Each number is 128 + 32 x the weight over its row's rms, rounded and kept within 0 to 255. Layers, rows and columns count from 0. The size above them is the row's rms in percent of the matrix's.

# layer 6 attention query, 256x256, rms 0.0573, rows 129-155, columns 0-127
size [ 80 100 115  59  96  65  82  62  84 102  83  73  63 118  83  86  94 103  81  74  60  92  55  79 102 111 100]
[[167 192 118 184 118 162 156 138  55 173 181 114 153 161 113 155 152 171 175 145 112  99  98 136 136 105 125 133 116 127 126 145  99 105 173 151 150  95 175 104  93  89 146  98 141 154 149 123 118 155  96 113 151 136 114 159 144  80 110 162 157  95  93  87 107 125 111 129  62 101  70 173 126 111  73 146 124 113 143 183 151 181 177  89  97 163  80 153  94 137 126 193  87 118 115 154 118  77 146 145 119 137  43 141 165 135 149 190  97 169 129 160  80 117 137 101 137  90 137  87 145 135 235  97 104 123 169 131]
 [130 172 167 127 190 157 120  93 191  47  54 145 148  71 153 177 135 127 118 128  96  74 142 127 156 138 130 115 151  66 118  96 146 102 144 152 127 149 108 151 149 141 129 142 137  98 191 135  95 115 177 174 141 163 125 138  93 162 137 113  70 150 118 115 140 106 104 101 122 120 121  81 114 128  74 115 182 127 109 131 109  88 109 100 180 126 128 166 143 140 169 156 172 143 119 142 145 142 123 104 125 168 170 189 139 111 120 106 143  80 141 114 162  45  89 113 102  76 121 121 135 166 135 195  55 157 188  82]
 [152 100 129  62 160  84  75 147 166 155 121  96  88 161 108 117  92 145 114 104 164 144  94 158 100 151 136 146 112 142 114 115 114 147 105  64 101 121 148 154 164 175 136 136 148  64 154 139 185 104 163  86  86 108  79  58 145 127  97 117 130 159 108 173 148  98 116 184 156 144 114 111 128 114 192 127  95 133 146 108 176 125 170 125 133 153 166 107 149  81 136  15 148 146 183  78 126 159 164 148 119 114 139  90 106 121 115 137 107 106 132  78 132 214 125  92 120 149 134 124 166 121  42 139 164 147  40 118]
 [112 108 141 154 181 139 138 129 163 153 132 115 140 173 109 139  68 136 141  78 153  80 109 115  98 149 148 166 134 173 160 174  98  95 108 103 120 110 105 105  90 106 148 145 190 141 112 138 155 158  78  69 100  95  75  90 154  84  98 116 134 132 143 168 124 155 151 165 122 124 103 151 118 140 177 137 118 111 131  72 111 160 128  98 103 128 135  57  62 144 115  62  60 211 163 103  88 143 133 105  98 137  94  95  81 144 129 146 105  96 117  83  88 186 187  99 117 169 123 130  92 107  92 134 149  99  78 161]
 [ 99 160 145 101 135  96 148 106 142 140 116  91  83 117 174 153 109 110 158  58 150 118 123 114 135 131 181  92 149 171 125 177 159 110 140  91 182  81 132 188  96 179 118  93 167  87 135  90 119 114  92 155 125 113 102  61 153  72  48 117  82 193 100 161 171 100 113 157 142  96 153 154  69 173 114 124  63 180 153 109 155 107 133 153 127 143 211 114 120 126 123  24 101 207 168 102 105 127 118 158 119 129 123 136  91 105 123  74 101  82  97 125  94 118 150  63 103 134 151 121 110 126 104 176 144 193  77 184]
 [134 126 129 135 124  99 150 101  77 172 141 108  48 122 172 155 128 146 121 152 117 205 165  86 165 136 133 128  96 147 136 123 164 108 153 128  86 120 185 126  95  97 214  87 131 212 162 109 112 136 105 186 131 117 127 138 172  97 128 113 122 125 146  60 166 129  60  61 130 147  95 157 119 147  85 116 178 147 105  79  85 121 146 104  47 142 145 163  92 109 103 125 102 145  57 225 138  47 103 129 105 143  95 130 112 149 128 149 111 154 201 160  90 132 131 158 117 148 103  79 154  92 163 178 127 158 171 151]
 [110 124 105 189  79  90 184 114  89 143 173  92 173  77 164 161 130 169 135 178 100 100 145 147 120 142  95 124 180 172 114 141 147  91 158 140  95  99 121 135  68  80 137 149 136 190 119 152 128 128  87  99 156 143 129 209 108 101 120 133 122  49 127 130 109 160 104  91 111 161  97 162 151 132 129 152 165 132 130 146 105 148  69 102 114 113  98 130  73 175 154 227 118 139  74 107 116 114  99  82  85 121  82 119 134 149 193 119  98 122 123 119 115 135 126 107 139  93 152 127 115 177 216 109 113 105 130 170]
 [141 138  87 107 133 177 109 143 142 144 106 112 114 105 129  89  75  95 156 103 119 114 155  99 144 183 161 130  79 145 109 151 133 131  92  99 102  83 134 195 146 173 174  76 145  69 129  83 105 105 125 136  89 106  90  57 172 103 122 145 134 162 119 157 170  80 134 116 149  98 147 133 177 186  92 129 107 144 148 160 126  84 153  80 162 155 193 162  97  87 136 113 115 139 173 126 140 104 119 128 126 147 180 103  83 126 105 162 130  85  82 217  67 173 165  72  90 150 134 141 113  62 119 108 112 149 103 137]
 [121 125 122 120 136 143 140  86 229  63  46 110 136 119 150 109 161  98  85 166 118  90 141  91 100 157 165 154 132 115 159 113 120 121 168 133 124 180  35 117 143 164  55 133 145 120  99 142 134 113 106 174 147 114 182 135 103 109 121 139 123  84 112 139 116 124 144 112 159 118 163  90 145 197 114  61 179 115 130 114 135 111 128  82 174  93 107 129 138 174 160 152 120 140 101 108 145 140 125 104 178 165 234 149 123 148 131 102 195 111 150  96  97 117 156 171  73 104 116 150 131 138  81 121 123 148 132 120]
 [144 112 145  57 191 161 122 121 188  73  94 128 109 129  90 141 145 133  90 156 127 126 149  95 120 137 122 112 133  92 109  79 115 148 125 124  82 147 115 151 216 136  97 128 121  63 142 194  96 113 220 131 104 131 144  80  63 138 153 111 137 126  79 134 112 132 171 115 145 153 113 136 188 111 119  58 193 124 144 128 125  92 130 107 181 131 121 145 196  91 149 101 195 136 141 119 169 149 148 124 141 120 195 155 131 114 123 162 137 127 125 103 125  60 117 177 113 131  81 176 168 159  62 109  82 149 174  47]
 [ 52 143 109 165 148  67 161  78 120 144  82 112 191  98 196 163  83 162 142  71 124 109 166 144 159 120 149 129 212 118 125 195 161 133 105 136 137 157  69 149  55 161  93 143 151  87 122  84  90 135  74 154 149 118 163 135 133 119 115 149 107 106 142 154 165 168 173 173 134 112 184 166  85 168 133 129  65 180 112  92 143 141 142 122 160 117 148  92 103 142 128 171  48 170 124 120  76 154 108 120  63  98  92 108  98 113 143  51 131  79  93  87 104 124 160 113 109 128 131 118 114 173 151 126 154 123 138 149]
 [106 136 150 134 154  99 180  96 161 131 110 157 145 150 145 197 128 154 113 169  75  96 207 125 114 135  73 131 135  90 150  97 120  99 138  82 133 115  51 150 148 138 106 146 101 181 167 146  62  93 113 148 129 143 134 147 109 134 147 108  87 133  88 108 141 107 125 119  92 122 123  97 141 131  86  52 211 151 126 116  79 149 137  88 114  94 144 157 128 149 128 131 203 186 120 100 134 130 103 113 114 119 160 107 144 135 136 120 129 140 107 161  86  39 133 154 107 102 124 137 153 156 114 121 133 131 159  29]
 [105 132 114 135 102 130  84 120 182 147  92 133 157  73 161 138  90 112 141 111 104 136 149 178 150 177 169 174 112 134 125 167 154  79 115 100 155 144 101 102 139 125 107 143 133 127 124 153  97  74 122 107  99 166 159 116 119 125 132 146 148 139 101 153  67 249 105 125  83  99 151  93 142 145 110 120  83 163 161 103  78 137 119 135 137 148 181 116 126 175  95  98  94 151 174 153 124  89 172 128 116 145 112 111 118 115 120 107 135  71 214 180 109 144 141 129 140  89 130 132 122 161 104 176 108 152 125 112]
 [110 137 162 106 176 120 132 119 181  56  76 150 142 100 132 165 161 147  60 148 111 101 181 119 166 128 121 104 132  72  87  77  99 142 116 136 138 194  93 111 186 135 103 185 148  86 159 153  79 133 190 194 116 152 146 120 111 179 140 108 115 128  90 115 135 103 147 109 126 129 136 133 128 137  96  77 188 123 110 130 122 104 103 110 157 134 119 167 188  98 122 130 180 143 114 144 156 156 112 122 152 127 238 130 172 117 135 102 148  91 121 113 142  47 131 172 147 128  96 150 148 160  92 122  76 135 158  81]
 [159 151 114 121  83 136 113 143  55 167 200 124 120 109  67  57 153 137 149 219 111 133  89 106 132 126  88 145  90  88  81 137 113 123 131 192 109  43 167 180 119 121 145  79 111 156 119 115 134 128 146 124 149 112 116 173  96  88 140 145 118 149 167 101  82  84 114 154  92 167 104 131 135 103  89 137 165  90 151 195 104 109  94 148 114  91 123 146 140 127 147 109 159  94 123 110 123  94  81 157 167 150  95 128 110 142 114 196 122 196  95 177 143 138 128  79 145 116 130 150 130  95 135 127  91 102 164 115]
 [122 119 153 120 209 117 104  64 239  69  63  95 166  77 141 174 102 101 119 174  81 130 184 153 125 178 162 108 153  86 119  76 150 142 150  98  93 150  67 158 197 118 109 148  99  83 152 169  99 120 148 123  83 154 133 150 115 153 147 123 153 101 120 106 115 166 102 105 105 106 152 104 148 121 130  48 188 121 160 141 131 126 129 118 192 161 158 155 166 179 112 131 142 161 119 125 139 167 108 118 146  96 144 131 133 126 154 107 150  99 171 146 126  56 135 156  87 107 140 111 152 162  78 129  91 137 152 117]
 [150 138 159 112  79 128 135 137  99 105 180 148  97 183  87 141 146 123 124 193 117 129  76  87 121  93  74 132  95  95 171  78  72 111 128 172 149 178  87  96 166  79 137 101 100 170 120 144 131 101 173 136 147 136 145 121  99 103 172 112 142  93 152  89 100  84 132 134 106 140 105 148 128 102  85 123 164  68 162 128 108 150 144  91  85 108 119 173 149 110 137 171 157  94 103 132 141  49  69 118 118 108 178 146 209 140 115 171 119 225 111 144 123 146 108 150 108 116 157 128 146  91 137  99 136 130 182  76]
 [110 157 150 179 105 105 130 113 128 172  93 124 129  99 190 119 128 120 181  93 134 134 116 168 122 150 159 112 150 166 145 168 192  93 168  67 160 104 115 162  81 183 154 103 150  71 149 116 115  90  65 111  93 154 109 130 150 127  87 132 108 146 146 120 147 151  58 160 151 107 151 125 109 150 119 123 110 153 146 132 116 114 136 165 122 179 175 108  71 180 139 107  72 158 127 123  78 149 144 139  96 152 120 125 101 136 156  90  86 103 189 176  69 119 153  84  83  79 181  81  80 143 141 177 158 176 129 191]
 [171 119 103 212 113 120  88 148 124 189 114 133 198  84 161  90 112 123 137 104 125 121 134 150 107 154 135 124 171 219 147 154 119 146 153 130 120 129 111 131 129 142 105 149 157 119 110 103 139 154  72 118  89 195 166 186 154 135 135 161 129  77 150 161 118 179  61 115 121  97 164 111  91 106 149 159  83 177 144 103 121 122 157 140 147 124 114  81 106 187 108 146 117 162 127 105 118 193 148 113 112 106  99 106  54 151 139  98 120  99 158 108  95 110 148 125 105 118 132 102 104 153 121 149 152 152  96 205]
 [111 147 102 192 161 129  99 103 181 110  70 115 159  82 173 155  75  91 175 142  92 184 115 123 139 138 198 140 170 152 130 123 139 137 167 123 176 142 163 140 116 155  93 123 134 151 118 109 100  94  82 158 128 159 161 135 166 139 118 139 103  88 150 108 125 188 119  88 114 100 164  98 103 157  86 116 107 168 127 102 146 149 100  99 139  88 124 157 112 196 160 219 106 168 156 153 125 133 127 103 127 126 121 113  79 153  90  60 193 125 157  77 142  73 106 133 137 141 133 101 154 131 128 147 119 105 110 148]
 [137 138 116 130 152 116  94 100 149 140 107 111 135  65 122  93 132  94 159 178 111  96 162 112 165 109 107 118 109  71  65 119 112 181 167 151 117 169 123 135 167 157 169  92  90 201 119 115  59 101 151 176 124  99 186 139 112 143 167 143 173 123 103 122 164  46 141  97 103 135 133 128 130 139  54  88 156 117 156 143 137 148 160 105 150 119  58 176 136  97 158 189 132  84 132 132 134 106 102 129 136 125 141 116 133  50 220 130 153  90 159 116 116  68 118 158 129 134  74 154 180 172 162  79  75 143 208 100]
 [142 105 148  40 157 101 133 120 171 107 181 111  46 126  73  96 100 134 108 123 161 162 137 123  72 126 141 123 137 104 129  97  94 155  81 112  83 115 131 143 176 117  55 148 120 113  96 140 154 127 196 100 126 110 124  97 116 143 147 109 139 171 113 105 141 118 191 173 132 150 103 125 131 111 204  89 141 122 173 119 151 139 123 149 139  90 115 149 181  84 123  74 191  87 139 101 139 166 166  84 129 100 166 133 143 101  80 160 131 156 127  90 153 161 136 137 120 154 125 176 155 120  60  95 149 156 100  43]
 [154 116 128 115 120 170 129 146 126 142 167 142 104 180 109 159 146 118 143  74 131 158 124 125  68 143 156  77 121  97 134 126 119  88 138 105 148 193 166 153 119 129 131 143 195 164 122 164 170 169 123 123  69  81  70  68 106 182 119  98 136 139 111  77  98 113 120 138 161 130  84 124 121 124 192 116 134 127 107 141 106 141  93 120 149 145 100 119 135  59 148 118 148 110 183 160 164 127 181 189 103 132 124 123 157 143 147 120 213 107 156 140 157 160 132 163  86 102 122  96 112 126 110 155 102 198 126  94]
 [150 113  96 172 106 171 146 107  57  98 205 144 154 167 141 137 143 162 101 194 117 113  81  96 139  66 100 170 105 114 116 105 106  99 102 204 130 118 173 126 141  15 161 144  58 156 131 108 127 134 142 121 196 123 103 166 128  96 168 125 150 113 112 133 122 152 146  91  91 155  97 153 104 101 112 200 145 138 124 103 115 134 163 118  96 126 107 107 112  89 116 173 117 123  97 161 160 118 145 154 138 129 107 124 131 181  70 145 147 126  99 123 142 137 139 130 148 132 127  88  86 126 205 105 122  45 108 145]
 [ 85 167 105 186  77 156 143 122  77 135 133 148 203 118 195  99 135 156 170 125 106 104  77 129 137 123 134 101 155 129 135 188 165  90 133 135 171 133 128 154  74 153 131 123 156 154 114 106 107 119  24 126 146 128 149 144 129  70  82 121 109 165 165 102 115 176  56  91 140 123 157 121 152 183  84 142 116 163 143 133  96 136 126 115 134 127  97 119 102 204 146 208  78 125  78 172 130 121 103 173 113 165  62 137 114 122 118  95 142 125 157 128 164 139 149 103  72  92 159  70 102 123 202 169 152 130 131 205]
 [124 116 101 112 161  84 112 118 162 149 103 100  81 111 148 132 112 115 170  92 152 130 146 151 125 180 204 139 178 149 125 175 141 128 122  74 127 108 123 191 115 164 126 118 158  74  94 103 140 140  78 126 118 112 119 141 148 136  85 129 112 166 130 142 134 135  89 171 156  81 143  97 114 140 159 139  85 142 128 141 120 128 130 189 157 133 182  84 101 143 127   9 121 195 168 112  85 152 131 115  93 139 109 129  42 104 141  86 117 103 152 128 121 150 195 124  85  85 164 116 110 133  75 168 153 152  58 168]
 [ 89 140 102 193  81 116 138 114  44 119 163 154 168 141 166 150 143 141 122 149 120 144 136 146 157  98  72 138 106  91 168 124 121 138 118 165 128 150 133 127  56  81 117 115 118 202  94  78 128 152  92 163 149 125 168 177 143 152 166 166 154 101 181  97 101 135 130 101 127 123 179 127 110  91 106 162 124 129 138 140 111 140 140 119 120  88 118 130  82 141 115 236  77 101  99 163 154 102 126  97 138 140  52 112 154  94 156 136 130 123  82 158 137 137 140 127 181 139 116 149 121 138 190 112 106  92 192 138]]
# layer 6 attention key, 256x256, rms 0.0525, rows 129-155, columns 0-127
size [ 71  83  98  56  75  58  70  56  73  80  69  66  60  92  73  72  74  80  69  63  58  79  55  66  82  85  78]
[[135 161  98 149  80 126 107 124 152 144 159 143 140 168 105 104 166 128  98 147 135 137 167 120 122  66 100  87  95  77 140 125 134 124  81 165 157 135 100 101 123  99 159 179  68 147 123 197 175  92 150 107 162  96 168  86 134 119 144  59 149 163 157 161 132 118 134  90  85 162 124 129  77 114  97 143 106  96 121  95  63 141 166 191 110  98 151  91 170  78 161 160 148 156 113 140 162  98 140 150 179 114 141  99 132 176 115 179 142 195 122 122 123 139  64 128 163 157  48 132 138  84 131 125  93 133 156  86]
 [ 91 140 107 145 157 124 109  62 178  77  82 158 153 101 106 123 122 110 100  93 118 154 129 100 178 132 163  98 155 136 172 117 158 113 142 120 152 123  87 147 129 103 108 107 161 114 179 154 101 101 111 140  83 126 189 143 145 139 158 131  85 145 101 142 103 158 137  98 106 119 105 161 138 124 153  37  80 118  94 141  94  99 149 139 129  86 171 140 111 119 149 187 155 123 135 175 195 132  64 124 107 146  97 172 120 151 127 103 126  59 155 128 142 176 142 186 171 166 103  91  75 122 115 165 153 133 138 198]
 [123 150 182 156 121 137  98 113 117 160 138 158 117 139 115 123 146 134 178  98 122  99 153 222 123 164 172 132 152 182 117 182 141 139 144  59 140 144 148 134 158 186 132 123 140  75 135 143 118 122  53  94 125 195 102 160 127 160 102 137 140 156 101 135 147 168 128 153 125 105 156 119 119 112 161 155 118 112 155 120 163 102 106 108 116 159 155 127 113 123 121   7 143 137 157  55  85 129 189 101 147  96 220 125  84  70 171 118 128  82  91 151  87 125 167  97  39  99 165 100 132 110  69 120 157 171  97 149]
 [100 124  92 173  71 149 108 118 106 122 165 112 102 103 162 127 128  91 124  94 141  69 159 147 115 113 141 151  62 130 117 184 128 107 143 115 117 123 112 112  91 123  94 161 162 139 111 139  95 121 122  95 138 186 117 133 144 105  81  87 183 183 125 155  96 175 121 132 140 183 137  83 158 159  97 175 148 152 132 163 163 143 118 176 120 148  69 144 152 149 117  61 124  94 108 112 105 107 208 114 130 115  92 119 156 148 176 184 155 127 126 111  89 143  68  80  88 175 154  78 137 136  60 155 138 159 109 132]
 [ 78 187 120 247 123 117 152 136 116 130 141 134 126 103 124 125 141 116 166 148 118  82 112 181 136 133 154 153 147 136 126 159 113  93 133 139 149  99 141 141  50 159 109 160 141 172 106  95 119 159  36 131 156 165 115 171 124 134  60  75 104 165 132 154 114 152 115 121 142 124 161 162 134 107 156 159 105 169  89 149 124 114 138 139 141 174 122 106  68 143  94 157 106 172 114 139 118 148 104 136 154 141 114 159 152 160 113 100 142 142 106 123  80 162 161  65 118 143 109  86 126 153 143 138 165 122 101 189]
 [128 107 178 121 162 117 115 139  96 125 112 196 131 177 131  99 227  93  80 166  86 152 137 132 125 138  83  99  97 148 150  78 122 128  32  96 169 106 114 137 103 104 125 143  65 136  87 139 126 167 179 119 129 118 107 139 106 161 131 123 180 120 115 105  75 107 149  70  96 169 129  77 137 120 139 143 105 105 105 201  85 149 119 124  88 104 110 135 162 119 159 133 111  64  98 143 139  95  91  92 168 126 110 145  77 189 130 106  80 142 162 141 146  86 107 121 142 109 171  93  85  89 150 203 186 116 174 117]
 [156 133  77 153 158 140 129 143  80 109 188 180 137 169 124 130 125 134  24 139 101  98 148 120 163  78  82 142  95 124 103 145 105 187 114 215 122 182  70 124 128  67 100 143  97 150 126 110 115 189 175 147 118  74 156  85 171 122 160 110  94 118 136 114  97 100 190 105  64 139 130 124 148 161 140 134 136  96  74 158 148 110 171 110  85 141  91 131 128  91 140 144 127  57  96 144 152 144 153  93 131 131  77  66 110 124 113 181 156 148 115 173 141 140  69 128 130 164  97 125  86  98 130 109 115 141 146 127]
 [139 162 149 171 124  97 119 113 140 106 134  88 141 125 101 126 141 166 186  85  77 131  55 138 106 179 163 134 130 157 177 156 196 127 137  98 160  87 144 115 111 142 115 185 104  77  73 118 153 109  92 137 135 167 124 162  88 123  75 157 161 134 115 174 162 172 114 112 100 114 128 156  91 135 163 148 137 158 127 128 150 121 107 150 176 135 101  84  64 202 130  69 176 121 124  95 104 141 113  85 160 121 129 116 146  90 147 149 138  90 143 100 144 126 120 136  76 116 141 119 116 178  77 159 183 143 114 169]
 [134 117  84 144 181 134 176 107 165 134  51 136 152  93 112 185  99 127 124  84 119 158 122 100 169 117 153 117 193  86 101 176 170 143 138 174  53 124 102 160 112 119 102 114 133  72 111  74 100 106 154 167 134  92 132  76 155  87 142 121 130 191 129 120 200 118 133  94  99 142 132 105 127 142 177  96 107 152  89 126 133  98 133 124 190  97 100 160 168 176 139 183 140 164 131 117 148 174  95  86  85 105  94 123 140 173 114 115 143 138 105 104 150 110 108 147 135 154 161 140 124 106 159 174 131  95 157  99]
 [128  99  97  64 176 126  64  96 218 146  66 145 112 138  89 146 159 117 126 117 101 128 169 127 153 152 182 113 176 143 119 108 148 143 110  99 153 123  99 136 191 149  82 163 180 103 149 128 122 123 156 103 126 130  84 118 204 159 155 103  64 187 141 144 163 105 116  97  98 146 125 127 155 119 133  88  99 161 116 154 172  87 135 148 158 131 160 144 178 146 129 113 185 210 183 142 133 152 121 109 102 133 201 106  73 107 147  74 125 111 148  87 134 118 108 159 121 115 149  99 136 147  58 152 106 161 139  97]
 [ 76 148 123 144 148 104 104 120  89 157 119 143 154  91 148  85 153 121 139 129 125 107 160 127  83  79 140 138 109 179 120 124 140  97 102 144 118 138 168 131 126  80 131 113 144 191  65 106  97 184 124 154 195 115 132 163 137 137 159 143  98 112 118 152  87 129  98 113 162 126 127 102 106 113 125 199 117 152  98 144 134 153 106 103 164 135  50 174  71 173  75 219  93 118 180 155 128 184 124 116 107 127   0 126 165 106 144  76 153 106 168 107 128 175 123 142 134 139 100 141  67 147 185 162 130  76 104 145]
 [167 143  31 114 180 128 138  99 174  69  90  75 181 121 164 159 114  92 109 135 158 152 121  75 168 120 121 138 120 124 173 170  74 164  56 188 139 110 108 153 151  74  79 144 170 101  98 143 198 176 164 151 134 114 125  51 146 120 100  88  69 199 128 159 179 154 127  94  64 131 101 130 113 135  91 103 109 134 154 160 185 137  95 137 167 138  96 145  98 129  91 156 156 117 143 149 118 202  75 121 102 138 110 159 129  91  84 117 164 113 146 120 139 125  55 151 129 154 106 156 132 119 112 139 140 163 232 116]
 [163 131  78 109 137 158 132  73  76 108 134 118 130 123 134 169  66 165 140 147 121 115 145  84 107 139 139 139 121  93 166 154 114 134  78  79 157 120 132 107 122 148 119 142 152 171 180 133  88 149  93 128 213 135  70  97 166 124 173  85 114 127 216 127 144 148  71  95  81  72  66 161 134 162  90 152 130 136 134 161 116  79 167 175 128  98 125 105 110 122 182 228 142 147 166 167  64 122 119 167 163 118 153 135 157 123 128 129 135  88 155  86 114  97 131  82 123 172 195  79 105 102 117 102 125  82 149 156]
 [126 108 130  73 199 123 131 110 166  74  46 138 182  95 126 125  86 105 106 108 135 143 156 134 144 134 152 107 158 119 105 118 134 146 115 109  92 119 106 152 143 130 106 152 172 112 164 119 114 118 195  90 111 111 135  89 131 191 178 111  97 147 150 150 175 129 115 104 144 144 145 128 136 113 149  91 122 153 101 167 112  89 162 128 185  96 144 135 144 133 138 189 145 164 162 166 182 190  98  91 147 124  88 163 120 152  96  61  74  62 154  68 159  99 128 160 153 149 119 158 134 200 131 165  87  90 128 108]
 [184 124 130 122  93 159 178 147 123 116 177 148  22 155  95 112 153 117 118 152 117 154 101 122  69 123 146 110 136 111 128  93 108 168 140 120 173 115 104 126 168 135 152 119  95 130 153 139 135 125 138 161 140 119  94 120 145 108 121 162 142 127 163 139  72  88 173 123 121 148 132  94 154 139 132 107 135  98 154 154 148 171 124 104 110 119 154 155 142 126 159  99 162 113 141 115 103  59 110 121 114 183 214  97 135  88 120 156 129 184 149 140 100  90 180 200 110 111  99 145 144 133 121 100 136 160 178  56]
 [130 122 119 110 234 142 117  76 186 128  83 101 180 115 160 129 123 161  99  94 121 111 130  67 129  99 183 100 167 164 119 135 161 173 105 114 177 130 119 145 136 124 156 103 170 108 107 153 130 152 133 125 145  60 119 119 195 119 145 151 102 152 205 118 163 180  61 116 120  98 116 114 126 168 123  97 114 118 113 145 124 110 116 142 139 121 123  79 125 217 127 139 134 197 125 139 100 160 101 116 113 113  94 130  88 123 104 126 137 109 210 114 128 124  82 133 143 138 110  97 110 108 133 171  73 142 173 193]
 [151 127 136  49 182 124 141 155 152 101  99 125 112 142 100 160 129 144 100 167 143 158 138 109 139 144 109  82 134  97 136  90 108 132 114 180 142 152 121 158 198 105 130 124 125 115 107 137 150 105 150 141 147  71 131  68 113 122 149 114 116 176 146 139  84  59 184 122 161 165  71  89 157 127 102  91 188 130 100  97 100  96 112 114 104 120 156 172 166 108 110  84 205 160 113 126 138 146 106 138 169 109 238 122 157 144 125 162 152 159  82 143 108 148 113 146 129 149 126 182 148 127 108 118 114 132 165  29]
 [121 149  90 230  76 174 128 141  94 100 140  81 155 125 155 150 107 158 169 133 134 164  59 124 171  92 138  95 132 126 134 178 133 145 128 154 174 109 128 167  89 131 168 112  91 123 132 104 131 107  54 126 163 136 105 130 167 109 118 116 157 135 184  88 149 151 123 120 125 128 154 148 105 154  95 162 131 146  96 117 107 157 133 130 105 115 134 105  91 155 116 255  70 142 124 158  81  82 119 140 161  99  98  84 133  99 113 144 134 122 142 150 128 187 161 132 137 113 138  52 121 118 186  79 146 139 124 181]
 [126  77  84 157  77 154  67 113  69 127 182 127 132  84 169 149 101 176 155  99 118 102  89 150 143 109 157 136 108 148 177 130 137 163 105 181 133 170 112 116 178 106 152 136 101 111 145  93 148 136  80  86 156 115 128 157 116  98  88 151 144 112 207 147 146 103 141 153  95  48 130 169 177 151 107 231 116 149 111 127  80 112 127 133 123 162 161  90 134 154 113 165 143 136  78 165 102  40 161 103 117 112  98  76  90 157 139 162 116 150 105 114 110 134 140 131  99 152 148 123 142 128 137  93 128 117 154 159]
 [160 159  91 107 137  85 176  81  66 122 110 144 156 115 183  63  99 121 156 133  99 122 141  79 134 133 136 167 129 149 126 138 149 114 153 137 136 148 106 123 109 136 117  96 182 182 107 141 126 128 100 107 155 117 151 140  90 101 140 133 131 137 185 100 183 147 133 108 123  93 106 144 101 119 119 110 110 199  99 164  92 162 117 110 161  99 139  70 136 122 134 142  43  83  67 170 158 100  74 107 125 162  50 142 116 134  80 108 148 165 159 121 163 103  66 109 161 175 147 125  96  91 178 146 142  87 117 201]
 [144  98 125  82 161 105 159 134 162 122 103 130 146 144 135  54 114 115 112  76  81 152 157  96 100 144 130  57  71 180 137  78 164 146 138 168 123 103 158 104 164 103 106 149 110 122 103 192 109 154 128 115 109  90 191 108 106 197 160 128  70 170 129  66 143 141 165 132 127 151 102 130 168 144 104  57 136 104 102 138  50 138 152  86 130 110  98 114 154 144 207 167 165 155 119 192 121 136 123 112 106  86 113 133 189 123  84  74 102 140 145 103 156  70 165 125 102 155 129 133 142 103 122 158 143 113 187 119]
 [117 112 173  89 155 138  74 125 130 160 130 116  96 148  97 128 133 111 164 102 119 113 163 141 121 126 161 172 171 144 143  97 120 154 123 105 158 191 118 141 144 197 106 102 127 110  89 128 114 109 148 149  97 129 107 119  64 128  72 157  96 144  98 130 100  89 165 142 132  92 138 118 141 124 158  88 125 122 131  96 190 119  91  64 114 165 117 189 174 121 135  21 139 169 135  66  69 186 156 160  96 142 195 109  91  83 149  93  96 101 117 188  73 120 161 136  83 103 173 128 133 143  61 110 116 159  89 138]
 [ 42  96 114 125  98 138 127 135 192 124 118 133 192 110 103 164 136 138 163 159 101 112  64 136 150 142 150 122 101 142 114 146 168  88 111 130 130 120 173 118 177 166 136 234 101 115 156 131  83  98  67  86  79 107 139 101 156 143 156 137 142 147 130 101 158 167 134 104 116 193 130 142 132 110  70  83  99 147 173 132  72  99 154 164 116  70 165 105 157 101 173 121  91 121 125 118 107 117 145  75 159 131 157 123 139 115 180  71 105 102 161 122 102 135 127  74 164 142 124 100 142 139  58 101 125 149  65 144]
 [125  86 153  96 146 120 124 151  74 160 177 152 126 186 104 176 160 127  51 154 102 136  92 153 123 118  95 189 131  77 159  70 115 136  92 166 107 145 125  94 140 104 132  90 173 183 160 119 135 118 222 149  86  89 139 125 147 145 184 152 155  94 118 115 102  91 125 134  97 119 107 124 137 115 149 149 154 125 140 186  94  95 174  68  96 122 112 142 135  81  88 118 184  56 130 160 170 145 158 116 154 130  68 107 137 124 126 231 132 109 145 137 111 153  83 123 158 161 126 146 128 167 113 131 119 148 140  98]
 [142 113  96 156  88 125 177 110  85 150 107 150 152 128  79 143 158 148 104 185 131 165 142 134 143 114  81 124 109 120 111 158 163  91 187 174 171 136 137 110  71  87 142 115 122 250 168  73 129  87 131 175 151 108 147 125 194 125 176 138 108 134 173  97 130 113 109  77 122 130 131 128 119 151  65 150 143 125 140 127 106 138 116 122  50  82  96 143  84 119 134 231 118  45 106 151 182 103 100 166 119 148  42 127 173 162 129 127 110 134 109 131 199 162 120 120 152 115 140 104  96 117 220 125 126 122 153 123]
 [113 141 116 205  71 125 110 103 123 205 187  77 131 111 178 129 122 125 181  95 123 114 143 171 119 138 138 127 181 165 146 163 123 115  93 159 161 124 125 133  46 182 136  96 140 128 109 107 117 146  57 135 115 148 117 144 139  82  86 185 101 160 125 123  88 189  86 143 135 122 152 136  81 124 136 136 104 158 113  83 134 161 110 136 119 174 152  96 107 195 117  81 110 155 139  96  71 172 191 140  88 133 109  83  82 118 171 102 110  91 170 144  48 159 194  79 131  54 174 118 153 165 110 174 183 149 130 216]
 [141 103 139  87 133 117 128 144  74 126 124 123 157 133 105  67 138 158 152 181 111 113 176  69 130 106  68 107 113 115 130  70 129 117 153 156 133 129 171  99 150  66 170 163 127 152 150 167 120 145 190 132 134 110 145 129  62 134 183 165 159 106 156 109 123  64 157 129 130 162 104 126 115  91 137 123 108 120 115 124  96 116 149 106 113 122  81 101 135 113 106 211 144 112  89 155 130 121 132 123  90 129  49 132 176 160 100 126 120 149 159 142 106 141 106 190 188 167 133 165 131 135 156  94 104  94 202  99]]